python train.py --num_attention_heads=2 --intermediate_size=256 --positions="rope" --rope_theta=78900.0 --init_std_qkv=0.0603 --learning_rate=0.00281 --lr_mult_qkv=0.7 --schedule="wsd" --decay_shape="linear"
Each number is 128 + 32 x the weight over its row's rms, rounded and kept within 0 to 255. Layers, rows and columns count from 0. The size above them is the row's rms in percent of the matrix's.

# layer 9 MLP up, 256x64, rms 0.102, rows 100-255, columns 32-63
size [108 107 113 123  73 116 124 127 111 100 126  58  94 105 126 109   6  99  90 114  84  93  98  91 114 122 119 117  97 104 100  67 133  98 101 119  68   5 103 101   6   7 122 108 115 115 107 138  89 111   8  98 115  96   5 124  94 136 106 113  91   9 135   6 104 105  80  81 126 107 106 109 121 102 111 111 130   8 111 104  99 119 116 105 102  97  82   8   7   7  89  95 106 102 102   5 133  10 145 118 123  89  95  89 133  93 126 126  99   9   7  84 107 119 110  98  94   4  97 109   7  97 116  77 104 115  83 114 128   5 120 107 125  93 123 122 108  87  78 101 112   7 138  87 108  99 111 102   6  93   7 109 106 108 108 115]
[[211 134 152 138 194  90 117 175 132  86 128 123  96  98 134 118 157  84 144 130 139  84 102 107 113 137 211 128  76 192 126  64]
 [108 135 117 207 130  84  94 157 102 124 103 137 147  73 188 133  86  84 152 139 113 115 121 109 124  84  73 159 125 128 141 150]
 [138 122 160 190 163 118  92 142  93  94 210 166  72 133 131 135 193 126 123 138 140 120 127  60 104 144 170 109  97 112 151  78]
 [107 132  97 108 125 103 114 169  70  99 199 100  96 165 188 139 148 108 143 116 102 110 138 118 141  87 123 112 107  89 164 134]
 [143 126  94 158 105 120 160 126  80 155 125  86 122 112  67 158  49 132 105 106 115 103 158 119 136 119 156  90 126  99 177 174]
 [ 86 145 178 148 125 105  87  78 108  90 112 121 161 151 133 135 159 110 125  89 153 126 154 103 158 104 121 173 113 121 163 122]
 [145 137 102 157 144  79 133  98 129 112 191  83 163 148  77 119 142 155 145  94  53 157 183 151 167 135 134 177 142 127 154 182]
 [160 117  91  98 107  61  80 136  95  96 130  93 128 114 137 129 134 128 110 131  95 167 179 130 119 139  49 161 106 130 183 152]
 [160 161 141  71 164 135 133 167 137 145 131  94 104 137 163  84 110 142 102 116  95  89 142 123 143 129 150 145 128  93 106 212]
 [132 138  61 118 123 145 139 129  81  99 139 121  85 128 159 102 164 101 157 175 105  96 135 166 130 163 115  80  62 168 183  74]
 [148 138 142 120 134 141 160 149  70  60  69  62 111 122 152 110 122  92  96 117 138 185 135 123 202 103 106  89 196 118 138 157]
 [100 119 152  79 135  97 118  69 119 137 125 199 106 139 190 105 183 131 180 114  78 119  98 155 108 165  74 132 122 118  70 160]
 [114 134 164 127 156 107 116 103  87 100 108 143 130 193 155  53 108 159 117 137 149 107 118  87 124 122 119 103 177 128 146  71]
 [169 201 175 117 111  72 118 169 141 149 129 103 141  98 128 120 166 145 122  97  98 176  90 158 140 153  83 164 134 106 180 170]
 [162 149 125 109 125 112 184 142 101 109 164  88 125 153 135  74 125 144  47 154 136 198  78 125  90 147 152 154 159 140 130 145]
 [130  96 137 156 120 140 140 134 132 115 151  82 124 140 165  97 139 120 193  62  99 111 115 127 156 187  85 186 101 121 158 169]
 [101 106  96 136 118 195  60 130 145 123  85 160 211 109 130 118 130 103 148 137 124 149 158 148  72 113 169 105 112  68 127 126]
 [184 176 160 150 111 103 165 101  76 171 136 134 146 127 134 139 133 142  74  99 119 108 145 112 133 102 113 125 180 102  98 185]
 [121 179 127 102 112 141 106 138 100 107 140  95  77 127  66 134 131 126  92 145 155  70 124 155 118 133 160 124  52 154 115 134]
 [162 178 132 114 110 153 104 139 117  67  97  73 108 121 117 129  97 111 131 117  73  93 150 173 144 141 144 150 144 166 142 152]
 [124 164 106 119 120 118 147 118 102 131 172 132  89  98 115  91 211 125 110 192 140 113 133  73 114 130  77 165  87 185 111 125]
 [110 104 181 112  96  89 153 118  93 123 203 110 142 131 200 101 155  91  75 131  93  90  99 130 161 127 113 134 133 108 161 145]
 [164 174 101 185  87 119 119 169  93  97  73  92 167 129 151 194 114 105 102 121 105 128 139 161 190 136 161 161 160 142 141  82]
 [220 159 154 144 152 139 200 165 110 159 116 112 137  62 115 108 145 109  95 137 141 166 154 126 107 136 152 109 118  50 105 133]
 [102 107 159 155 189  98  94 138 102 120 140 125  83  77 133  96 117 153 163 120 154  68 126 101 143  70 114 113  92 114 186 100]
 [122 126 108 166 172  84 146 141 100 152 129 112 101 140  48 146 134 141 172 116 132 129 148 130 133  83 109 185 128 128 153  91]
 [154 136  75 192 111  86 120 160 126  83 165  87  84  67 136 138 118 175  67 147  88  92 123 155 152  96 146 163 156  86 146 139]
 [ 98 117 161 159 176 110 169 159  93  81 145  97  87 134 158  84 114 154 108 122 133  67  73  80 126 129 151 126 124 132 174  89]
 [124 156 106  84  95  84 118  77 121  74 104 110 134 208  87  82 129 124  83 146 164 155 153 170 149 166 167 104 119 178 131 155]
 [128 172 123 144 139 102 151 162  59  79 166  79 176 140  74 140  55  94 161  83 112 116 101 172 112  90 116 142 152 108 160 113]
 [133 127 148 164 179  95  80 107 118  89 151 118 100 106 151  57 116 143 132 117 147  62 112 100 109 124 167 101 168 204 135 150]
 [125 129 181 155 165 161 139 193 155 127 145 132 145 163 107 140 176 147 154 101 117 159 111 109 166 114  85 156  80 178  51 120]
 [142 160 113 123 158 161 173 130 139 171 136  92  82 134 131  95 139 212 139  86  98 128  85 132 112 119  72 207 143  95 175 155]
 [102 105 141 134 145 111  73 146 159 118 106 100 126 154 132  84 216  97  67 106 119 141  96 130 146 181  93 169 119 115 208 121]
 [144  97 131 154 101 137  86  95  74  94 169 120  96 180 101 189 181 168 133  83 142 156 104 110 101 110 166 152 111 155 140 129]
 [125 129  65 138 139 154  92  91 117 110 187  95  92 116 155  71 150 185 111 149 100 133 162 136 160 117  84 126 120 105 162 142]
 [146 101 192 144 171  76 143 123 168  59 162 138 130 171 130  86 109 147 113 158 111 112 117 156 121 142 131 101  68 117 193 210]
 [167 138 141 113 119  81 126  84 127 149 125 189 191 128 183 103 127 169 145 132 110  96 148 157 119 149 104 104 133 118 185 166]
 [ 97 176 107  74 140 144 160 154 103 106 177  94 135 155 100 162  94 126  65 132 107 161 141 175 143  93 125 133  96 169 103 116]
 [155 112 142 169 163 126 160 113 108 107 148 104 101 122 154 103 106 156 153 169 123  97  70 166 144  99 128 103 109 148 156 115]
 [100 119  86 151 108 142  85 111 106  65  82  87 177  97 112 111 131 115 105  95  78  83 100 107  93 142 105 105  83 102 126 115]
 [171 173 178 127 165 120 102 117 112 176 137 170 146 167 126 135 122 130 185 174 169 160 157 168 130 117 147 164 177 140 155 139]
 [132 169  98 147 204 123 145 144  93 106 113 148 133 116  67 134 184 138 105 165 109 118 189 129 153 137  93 129  97 162 165 132]
 [129 151 150 138  71 192 149 147 121  97 105  80 118 119  57 131 126 178 150  96  66 124 155 115 116 180  82 133 121 189 118 104]
 [174 119 134 121 126  98 158 110 121 176  77 139 105 188 126 148 126 149 144 117  90 134 147 128 158 121 125 108  70 187 146  43]
 [122 160 113 141 108 119 149 140 125  76 155 128 151 131  52 102 144 180 165  96 111  92 128  93 132 121 153 165  68 192 161 137]
 [149 130 175 168 108 141 119 174 136  94 152  74 121 131 135 106 114 132 110 133  81 139 132  97  87 138 132 167 143 140 203 182]
 [127 191  53 144 188  99 147 162 118 101 127  89 138 154 101  90 174 126  80 183  69 108 136 175 170 108 119 166  91 117 143 106]
 [ 94 180 104 167 168 108  95 147 117 174 187 135 131 139 130 114 116 190  66 166 190 129 136 110 128 138 171 148 183 148 112 167]
 [121 137 190 150 157 128 155 193 143  72 123 142 140 134 174 116 156 126 112 142 147 120 172 129 121 106 159 114 155 108 160  77]
 [176 142 183 122 137 114 134 114 116 164 116 174  89 152 108 129  88 109 152 165 185 141 129 147 124 112 164 144 180 136 120 128]
 [137 145 118 166 116 120 121 171  98 102 118 125 119  83 140 135  58 106 112 183 137 127 121 104 198 156 132 160 114  86  97 147]
 [139 151 104 144 122 123  82  92  62  56 121 156 196 148  64 117 156 144  24 142 107 109 167 127 158 142 159  97 169 129 136 159]
 [125 176 106 126 137 117  95 163 116  87 175  78 147 169  78 107 162 146 135 143 185  89  80 171 132 135  76 185  97 127 159 141]
 [156 110 112 114 142 161 146  79 156  88 157 181 174 131 194 127 176 174 156 122 131 187 129 158  82 142 115 108  96  83 140 139]
 [121 137 111 155 141  52 157 133 104 117 126  85 153 116 133 128 136 120 103 150 128 133 171 163 181 115 110 161 118 144 148 121]
 [119 163 139 152 135 202 152 185 102 178 185 110 154 129  81  85 155 149  90  89 128 157 103 105 151 105  93 144 135 144 126 155]
 [144 135  93 178 164  98 157 123 138  94 115 143  38 168 107 159 141 105  72 123 133 138 164  44 146  96 174 121 129 106 168 163]
 [ 97 129 106 115 105 178  97 125 116  87  87  84 152 160 102 108 173 109 142 129  56 139 145 113  88 103 161 147 111 182 197 144]
 [119 106 105 126 183 125 143 117 106 140 124 113 126 199  59 142 140 157  55 170 122  61  91 136 145  68 126 107 140 160 137 156]
 [108 178 133 117 102  51 122 141 101 140 135 156  99 120  92 138 143 145 113 128 114  91 156 169 152  66 139 151 133 151 124 231]
 [150 154 159 129 110  61  87  81  75 127 107 143  84 125 100 110  78 116 137 123 132  55  89 139 122 103 100  84 138 109 108 102]
 [142 154 153 166 126 135 168 134  78  86 135 116  97 174  91 139 161 184 134 112 171  57 128 131 132 154 143 106  98 173  93 151]
 [153  97 138  87 137 140 114 118 137 168 123 161 195 126 100  65 122 109 113 141 143 193 184 115  91 123 159 160 157 126 126 135]
 [124 148  87 141 151  74 138  99 117 145 125 160 139 169 157  90 156 150 154 145 109 128  76 108 156 151  62  94 166 138 171 162]
 [186 165 145 102 165 156 119 186  61 100  97 101 104 185 170 201 108 125 137  85 109 137  76  88 144 138 172 182 132 111 119 158]
 [ 97 150 185 157 115 126 114 104 179  67 164 104 109 134 149 210 153 131 107 163 109 115 123 110 133 143 166 100 102 129 134 145]
 [181 162 114 159 114 143 145 198 113 132  68 123 136 130 156 103 138 125 139 125 105 181 114 128 122 133 144 180 120 135 114 136]
 [115 121 125 136 117  74 134 123  82 149 213 133 107 134  77  96 157 211 149 108 155 122 187  61  98 153 142 105 102 179 151 151]
 [173 148 142 111 126 168 164 141 145  90 139 124 116  91 201 121 108 131 166 136  96 107 138 117 156 142 106 166 112 110 128 189]
 [176 133  85 223 187 103 119 179  85 139 126 133 109 136  61 144 193 152 147 108 137 146 130 146 145 164 119 111 107 149  93 104]
 [187 145  98 100 117  98 137 143  87 158 177  85 165  78 166 143 124 167 205 116  85 133 103 172 151 160 115 135  86 103 143 106]
 [141 209 134  92 174 121 109  85 111  97 128 120 132 129  88 118 154 127 139 105 171 145 112 116 172 146 129 134 162 162 142 115]
 [ 91 144  75 154 141 129 116 129 131  97 144  90 187 169  94 140 118 184 200  83  68  83 117 173 156 119 139 121  57 168 161 119]
 [ 99 153 124 151 125  61 158  93 123 105 139 125  69 174  97 166 129 148   0 120 138 156 152 110 118 147 151 101 177 157 112 147]
 [148 123 124 157 122 101 109 130 126 138 100 121 127 181 139  75 124 163 119 122 109 153 167  58 132  79 128 112 132 179 126 198]
 [ 95 133 152 143 123 118 122 119  96 105 168 127  95 149 146 226 169 132 158 136 105 179 159 128 141 154  67 187 125 116 165  95]
 [149 103 136 121  99 101  85  76 101 112  88 143 147 118  80  92  88  96 117 116 121 109 120 119  74  96 148 113 115  73 117 104]
 [135 153 170 127  80  99  98 162  99  96 150 133  71 169 136 104 133 137 122 121 124 168  95  90 120 150 117  86  54 165 168 103]
 [126 137  80 168 122  31 108 162  66 154 117 161 117 116  87 155 162 140 142 136 120 181 107 124 177 140  91 126 129 124 175 121]
 [144 103 108 147 148 129 155 173 115  53 153 134 108 149  75  76 120 171 140 125 138 120  97 129 182 109 158 120 150 211 144 147]
 [ 93 170 151 109 117  91 203 108 121 114 111 156 116 155  84  94 159 147 131 167 119 112 153 136 174 130 102 135 130 159 178  87]
 [ 91 134 119 216 109 114  94 130  62 101 182 167 110 137 146 185 136  96  52 125 126 127 151 114 136  87 149 155 125 124 131 107]
 [125 160 104 105 136 122  82 156 108 100 165 114  68  75 127 141 118 130 126 131 180  18 127 123 134 150 130 139 138 162 169 131]
 [155 116 116 153 186 126 110 134  81  82 124 136  76  97 109 137 140 101 124 153 138  81 104 134 166 163 181  81 135 178 109 126]
 [ 96 120 195 114 125 129  88 146 103  98 172 157 137 143  54  89 205 145 135  70 104 126  93 144 119 139 127 138 157 173 161 142]
 [158 143 154 167 101 132  87  87 175 123 106  86 109 134 192  82 150 107  67  95 127 111  96 148 132  47 156 128 169 142 145 142]
 [114 125  85 151 116 156  54  87 103  98 104 141 185 132 123 103 152 106 131 138  83  87  97 137  92 106 125 118  63  57 121 115]
 [101  73 113  74  96 104 164 132 133 125 110 108  37  99 120 123  78 116  97  82 151 141 135  80 127 110  97 103 130 130  83  89]
 [171 158 155 122 157 152 184 141 134 178 159 161 171 161 160 105 152 147 130 152 147 187 196 149 153 143 149 160 162 155 168 157]
 [114 171  72 104 121 109  87 182 118 130 164 134  62 134  70 122 160 122 121 158 158  69 128 135 140  84  93  83  87 146 130 125]
 [125 159 141 101 148  70  88  63 122  75 143 134  87 171 115 118 134 176  69 174 165 107 108 116 117 101 194 117 147 153 153 149]
 [111 114 181 152 158 120  86 102  96  95 136 129 121 180 118 123 131 150 170 150 100  69 104 108 137  33 162  79 111 169 153 142]
 [149 102 116 151  92 165 103 131 113 174 136 122  64  72 158  83 197 160 141 110 123 123 124 146 106 143 147 125 123 167 156  69]
 [128 153 135 175 111 103 146 109 103 102 162 146 105 116 110 187 164 105  55 123 127 186 152 117 101 124 142  98 160 142 100 100]
 [131 160 108 170 142 165 139 108 166  99 136 115 149 133 201 118 166 155 136 115 109  78 101 140 144 175  98 101  84  90 151 149]
 [116 202 160  93 197  88  77 111 107 128 149 104 128 188 172 137 145 135 192 108  58  96 148 135 114 124  52 140 102 157 172 116]
 [117 105 123  83 103  69 121 105 105 125 102 123  39 111 126 111  63 104 115  91 166  97 114 112 122 101  94  88 146 110  93  97]
 [114 124 181  96 179 138 171 168 133 127 183 147 115  82 161  82 101 171 101 207 127 117 164 123 126 114  90 102 127 137 178 122]
 [118 145  94 147 103 163 159 129 167 110 151  54  97 104 182  97 146 127 106 131  77 163 140 133  70  67  55 138 103 137 154 179]
 [186 192 107 132 146 149 113 114 118 128  94 121 146 146 148 126 111 112  64 100 136 142 186 156 150  72 102 135  91 148 181 119]
 [204 164 156 155 134  63 129 110  92 102 152  86 143 133 112  93 151 168  86  97  94 138  77 103 149 104 107 158  81 168 173 135]
 [ 91 148 108 144 131  38 166 144  84 128 126  97 162 218 128 116 137 166 120 169 112 151 154 130 137 139 155 124 151 136 137 135]
 [167 140 149 139 108 141 167 172 100 141 120 113 138 154  60  93 129 164  96  58 108 146 172 144 125 144 108 120  69  93 126 178]
 [117 124  89 163 167  93 178 159 101 121 212  83 150 137  93 112 156 172 157 138 115  42 128 105 175 112 116 108 133 155 133 164]
 [120 144 123 210 105  67 122 135 104  86 120 114 152 174 165 165 147 135 161 100 103 132 106  97 194 138  91 168 131 179 119  85]
 [ 98 143 144 101 153 102 129 103 132 136 144 142  55 177 173 186 146 136  49 100 108  81 110 114 152 133 143 117 100 171 156  92]
 [150 160  87 137 156 156 145 151  36 123 112 113 102 171 107  88 125 143 158 125 122  58 110  75 128 162 143 136 144 158 151 140]
 [146 153 145 112 114 119 196 118 105 131 140  84 139 147  70 172 123 113  94 108 164  74 115 126  47 135  87 145 159 134 141 110]
 [134 128 109 148 161 183 117 137 160 109 138 132 221 130 134 145 194 143 154 145  76 169 134 129 116 150 163 169  91 122 160 156]
 [116 116  95 140 134 152  47 111 137  86  96 108 186 111 126 133 150 120 131 116  59  89  94 134  96 135 123 107  82  99 148 133]
 [ 99 188 177 114 140 140 134  68  91 136 146 112  70  88  90 130 133 144  22 149 167 136 133 159 139 162 125 125 158 126 108  81]
 [ 93 132 191 154 135 141 151 146  70 153 142 156  99 122 123 161 142 104  91 139 119 139 128 139 162 116 160 149 197  65 138  61]
 [175 123 120 179  30  91 150 126 118 124 153 127 111 162 112 140 175 149 109 157 123 110 123 130 127 129 135 180 163 155 196  70]
 [146 133 168 119 104 116 134 208 126  72 184 101  78 157 134 164  46 146  68 161 112 146 132 135  82 148 170 132 183 129 171 136]
 [180 118 127 108 157 157 116 162 105 132 211  73 116  86 145 183 148 116 125 161 152 116 129 128 176 123 133 111 154 134 112 113]
 [148 168 123  75 137 166 141 103 158  87 174 115 108 119  80  95 154 159  74 140 142  78  51 112 127 124 178 136 124 139 126 134]
 [117 142 109 101 155 118 174 161 147 125 120  60  91 139 105 123 176 155  71 102  83 173 120 100 156 168  74 167 118 189 154 137]
 [147 170  73  80 144 159 123 131 172 123 124  60 123  99 112 135 142 173 108  77 108  69 161 109 202 134 126 114 104 118 169 100]
 [190 100 148 154 127 156 152  95 127  91 159 120  74 116 194 112  70 161 179 102 119 105  93 125 148 126 108 167 120 142 151  49]
 [167 131 151 117 142 176 152 138 173 156 141 181 164 157 172 120 124 142 159 139 204 189 184 130 115 138 174 148 154 101 153 146]
 [165 119 134 151 156  94  94 131 132 123 156 112 107 129 129 143 149 175 163  59 136  89 129 138 159 156  67 134  89 159 173  81]
 [155 144 126 169 198 131  99  69 129 128 167  77 139 102 130  43 110 150 135 117 108  90 155 148 130 137 163 124 126 134 145  93]
 [152 156 190 152 151  54 174 113 163 139 127  97 219 119 101 142 111 166  82 103 127 113 132 151  77 189 133 150 127 136 137 179]
 [189 136 154 179 117 115 213 150  93 129 129 108 100 116 158 150 114 146 138 141 167  99 106  93  92 110 137 105  90 127 131 146]
 [110 173  94 145 100 138 120 196  88 122 147  50 153 156 145 179 140 160 115  71  64 105 156 150 142  95 164 107 110 127 156  65]
 [155 111 107 168 188 115 124 113 105  75 182 121 103  65  86 120 138  95  79 152  81 126  90 124 106 167 179 130 179  92 157 168]
 [112 176 101  91  97  87 109  80  93 119 158 152 135 184 138 107 143 179 137  91  44 106 145 129 157 131  65  91 165 155 137 113]
 [153 134 114 143 137 102  89  89 121  94 148  72 102 204  96 142 135 119 113  98 107  87 160  86 179  88 182 138  94 154 160 154]
 [143  86 127  91 135 138 139 128 129 134 135 148 204 105  85  60 151 122 100 143  68 213 161  99  78 128 177 159 110 152 143 138]
 [145 128 119 128 136 142 130 146  68  58 118 115 136 138  98 120 108 109  59 213 122 150 168 131 167 108 131 161 179 166 148  82]
 [116 136 138  88 132 124 115 129  82  38 183 112 104 142 131 169 173 219 144  99  87 122 145 148 160 159 151 105 144 126 148 104]
 [115 134 126 137  99 106 136 116 107  82 168 162 133 181 165 102 129 137 212 129  97  84 117  83 134 126 140 161  94 124 144 126]
 [135 122 139 143 131 116 137 109  87 112 152  76 107 187 200 138 111 148 181  97  77 112  83 130 170 104 152 155 184 112 178 102]
 [137 117 131 109 160 110 144 139 119  78 162 143  83 176 109 117 161 121 144 129  98 161 130 170 126 171 137 107  86 148 163  27]
 [112 156 101 108 107 132 133 111 165 102 166 113  99 149 145  92 134 141  60 125  79 120 178 130 170 119 156 107 124 226 138  95]
 [142 125 158 160 124 154 120 128 130  77  91 143  84 225 163 117 137 137 150  92 158 163 117 145 104 155 110 141 104  98 161 103]
 [130 140 128 126 123  79 134 153 138 121 173 106  85 113 102 123 115 176 135  85  79  65 132 122 206 100 135 118 123 125 106 154]
 [139 154 166 140 132 109 108 101  90 102 135 202  92 171  94  76 113 127  40 135 114  33 111 123 125 195  92  94 134 122  93 140]
 [116 117 151 168 109 159 110 106 117  88 115 102 147 116  87 122 172 152  64 133 113 137 197 136 142 107  92 172  70 131 119 122]
 [119 147 107 143 121 115 127 169 118 129 122  98  86 162 176 106 128  97  68 157 109 138 147  84 121  90 121 137  91 108 173 129]
 [132 131 168 118 121 139 147 183 160 176 115 153  95 132 125 150  68 129 155 129 188 133 165 134 135 138 148 134 189 170 146 137]
 [179 139 153 138 125  80 131 129 150 177 190 100  72 120 178 100 125 153  83 110 132 131  93 110 134 137  88 122 129 101 142 143]
 [158 181  95 121 134 148  96  92 122 126 164  66  94 122 148  74 150 119 143 146 150 165  96 112 149 109 175 125  79 172 126 189]
 [106 146  92 171 120 122 157 118  85 111 134 111 158 148  62  74 188 134  80 154 140  91 149 170 171 140 111  95 101 120 178 131]
 [163 170 124 179  71 118 157 151 157 158 147 137  49 154 100 126 125 180  81 113 111 141 118 117  81 113  94 118 149  87 156 138]
 [140 124 147 136  99 116 135 148  98 132 146 152 123  53  55  60 175 128  99 128 102  62  76 138 162 160  67 135 145 117 143 143]
 [154 163 101 137 181 110 145 121 146 164  94  63 147 103 129 146 143 204 137 105 159  64 134 144 152 107  46 169  65 158 124  91]
 [119  99  85 140 121 166  76 105 127  95 120 135 198 116 107 112 201 125  90 142  76 107 100 144  95 131 149 131  68 100 148 126]
 [128 141  97 137 116 112 106 193  55  91 127 158 107 134 107 163 151 172 174 174 102 145  70 145 130 141 129 126  70 180 111 127]
 [185 166 180 139 117 127 126 136 152 167 126 182 148 162 157 119  87 153 153 128 186  92 180 140 143 147 142 106 184 126 158 131]
 [151 150 162 132  97  57 141  70 152 162 161 119 163 113  88 118 145 149 110 151 140  74 140 150  91 109 125 177 110 118 109 188]
 [141 123 102 182 133  90 171 150 112 132 137  71 123 150 135 118 154 156  96 119  94 109 181 129 204 132 121 163 104  87 124 102]
 [115 190 151 202 177  90 104 141 132 101 138 127 151 137 120 136 106 116 139 124 165  63 139 102  78 155 169  88 123 171 141 153]
 [150 108 128 127 161 123 167 128 153 143 113  88 120 160 131 108 112 151 123  61  83 108 154 138 152  94  87 138  67 127 143 116]
 [163 149 176 136 102 123 123 139 156 103  99  99 119 141  93 136  49 126  99 139 132 150 203 141  88 115 151 153 143 107 150 147]]